From a checkpoint of a small transformer trained on Wikipedia.
Size: 8 layers, width 768, MLP 1536 SwiGLU, vocabulary 8192, 59.8M parameters.
Architecture: LayerNorm before each block, rotary positions, no biases in attention or MLP, untied embeddings.
Training: a variant of Muon for these matrices, 933M tokens.
Each number is 50 + 10 x the weight over its row's rms, rounded and kept within 0 to 99. Layers, rows and columns count from 0. The size before them is the row's rms in percent of the matrix's.

# layer 3 MLP up, 1536x768, rms 0.0759, rows 158-165, columns 384-575
094:45 51 48 39 52 82 49 57 51 60 48 44 38 49 45 76 47 50 54 51 54 27 43 43 58 47 36 32 46 47 42 63 55 46 52 59 47 58 44 46 55 49 53 36 48 45 30 43 61 67 46 67 69 37 49 58 55 75 56 50 36 40 49 62 54 42 56 49 69 47 56 34 62 50 70 41 53 77 48 56 59 39 33 48 55 37 43 54 59 71 67 63 51 42 39 58 42 50 48 39 58 41 53 53 52 50 61 54 31 55 38 52 31 42 52 42 46 48 49 43 39 63 42 62 41 39 33 58 49 36 62 56 50 61 53 43 53 51 59 72 52 61 44 69 34 47 39 55 53 55 44 46 33 55 43 48 41 33 39 58 65 56 64 49 58 61 62 64 43 36 49 57 23 32 60 47 60 41 47 44 41 51 49 47 45 43 58 35 57 47 53 55
101:54 62 44 53 46 40 45 56 55 45 55 42 49 37 46 41 55 47 47 59 53 50 45 60 57 64 48 53 51 56 44 40 54 44 36 73 61 70 52 39 48 63 62 64 57 50 59 44 52 38 24 31 39 70 50 50 47 61 40 42 57 56 48 32 47 53 47 54 52 41 51 62 41 39 51 49 33 47 45 57 52 55 66 53 36 40 58 43 67 39 43 43 67 69 50 40 48 76 58 53 25 40 48 65 53 41 39 53 54 62 55 28 52 40 50 42 61 59 44 53 47 59 51 51 47 48 58 38 48 31 53 45 58 55 39 59 40 43 54 49 68 42 36 49 59 41 68 43 45 49 56 49 59 29 49 45 56 57 48 49 36 43 49 62 55 75 66 47 37 47 57 76 48 51 64 69 32 52 57 44 65 70 34 55 41 64 47 63 37 52 41 21
096:52 55 43 43 56 34 59 46 55 59 69 64 47 35 45 29 50 47 48 51 42 57 76 58 39 40 49 45 63 62 54 51 19 49 57 58 35 43 27 50 52 42 67 56 52 48 39 34 54 52 36 53 48 68 32 46 60 58 63 39 51 31 45 57 51 51 40 49 66 61 57 53 39 52 48 47 52 45 45 43 45 43 56 41 53 46 29 49 37 54 50 62 42 32 45 60 55 48 55 33 45 45 44 41 52 43 51 35 67 44 65 55 56 46 39 57 44 45 39 57 50 53 43 49 40 32 67 42 60 70 41 37 33 46 66 58 60 40 45 47 36 61 53 54 50 40 36 49 45 54 63 44 58 54 58 58 35 30 57 43 58 55 52 49 50 51 39 48 47 48 42 44 48 60 62 51 53 56 46 61 39 51 49 47 32 62 46 64 56 42 49 65
102:51 47 34 42 40 44 80 49 41 51 42 37 39 54 57 59 40 53 55 50 24 63 45 54 59 24 65 61 58 71 50 47 29 60 61 49 49 58 42 55 40 65 48 50 50 49 58 31 51 50 72 43 60 60 44 67 64 67 52 45 51 48 53 49 26 46 53 50 41 37 48 53 54 33 44 57 50 62 48 50 60 52 48 59 63 39 54 46 64 40 29 80 43 35 63 45 50 42 60 34 59 60 49 60 34 41 59 43 48 48 49 67 36 41 46 50 62 56 46 38 53 36 29 48 43 42 36 41 45 55 58 58 45 68 43 48 44 59 62 54 58 47 55 55 44 41 54 55 50 52 43 59 54 64 49 46 50 28 65 60 55 52 49 46 75 47 53 31 39 60 24 62 46 46 40 61 52 41 52 70 69 56 48 34 46 41 56 49 28 63 25 44
095:37 54 44 40 62 42 47 22 38 32 47 49 63 42 51 57 54 66 73 36 45 60 49 56 60 57 69 45 54 42 61 63 48 77 55 35 57 53 54 57 44 45 62 33 33 22 65 40 40 69 75 69 42 43 41 48 57 53 56 49 45 42 45 40 61 58 37 60 61 60 44 60 50 61 44 42 48 33 50 32 33 36 46 48 43 38 67 43 47 74 42 30 58 46 43 55 57 58 51 38 53 70 54 42 43 44 72 32 58 47 58 42 42 45 38 58 53 46 60 53 57 57 36 41 49 62 36 54 48 53 55 58 39 51 32 69 54 44 71 28 72 50 47 46 46 32 49 47 58 77 66 47 61 46 55 54 63 49 55 50 38 68 44 65 55 54 57 31 46 59 51 57 51 52 47 43 62 52 55 52 45 44 58 51 69 62 48 59 44 57 59 45
098:34 58 40 66 53 49 54 56 34 64 58 60 37 33 50 28 49 47 36 36 47 54 41 57 52 53 43 44 61 47 44 53 49 44 52 51 35 48 68 66 45 52 44 46 38 48 39 49 66 39 55 47 47 26 54 42 42 50 57 49 46 35 44 38 48 42 63 47 44 53 67 56 52 48 55 41 61 40 46 39 61 32 40 70 63 38 60 38 64 57 47 44 61 51 58 49 46 47 52 60 60 63 42 57 64 49 59 67 38 50 54 51 45 57 63 32 67 62 27 72 47 65 51 59 57 71 39 44 53 55 69 58 42 52 57 30 41 46 64 56 40 66 40 45 61 52 37 64 41 30 31 47 43 46 68 47 56 45 32 48 46 43 32 30 67 54 37 51 41 29 57 63 34 50 61 38 68 44 55 57 55 55 50 44 42 67 58 50 43 48 70 53
097:28 52 57 61 57 49 75 52 45 25 45 64 51 48 46 53 40 58 47 32 49 61 45 49 58 14 43 43 38 40 49 39 49 45 43 53 50 36 43 62 40 33 43 40 23 49 51 41 53 43 57 54 55 66 42 70 46 66 46 60 55 76 43 46 36 38 46 43 64 54 54 61 62 47 47 50 54 36 51 58 55 47 62 57 54 39 42 40 48 41 55 59 61 49 54 41 57 60 31 48 50 45 40 37 52 46 51 63 54 36 41 48 44 56 45 48 54 58 64 64 56 56 49 48 40 60 68 48 42 48 43 50 49 58 54 50 61 36 68 39 52 33 48 33 65 52 34 39 49 58 32 61 60 40 44 52 49 55 36 47 54 47 36 40 52 44 52 46 56 55 68 71 49 50 34 63 56 58 79 55 50 37 49 51 49 63 65 69 45 37 44 34
097:40 43 57 57 41 41 65 52 46 43 42 45 60 43 48 45 49 68 45 38 44 37 54 58 52 48 52 42 46 47 39 52 53 67 30 55 42 56 53 70 37 32 32 61 54 51 28 44 54 53 45 43 68 20 44 36 41 63 39 45 51 57 58 54 38 75 56 48 53 34 34 37 69 43 61 22 52 29 39 42 39 41 62 60 51 38 41 47 59 50 42 61 48 54 62 54 63 60 48 50 60 41 36 43 58 49 63 45 45 56 51 42 45 37 42 65 67 49 48 58 39 54 46 52 36 68 43 32 58 48 48 73 40 52 64 70 30 52 34 58 53 56 59 58 65 42 54 57 46 49 61 39 39 56 55 36 65 49 29 51 53 55 49 52 61 55 45 45 53 51 52 44 53 41 50 48 26 44 49 43 57 43 58 41 50 28 54 63 58 45 44 49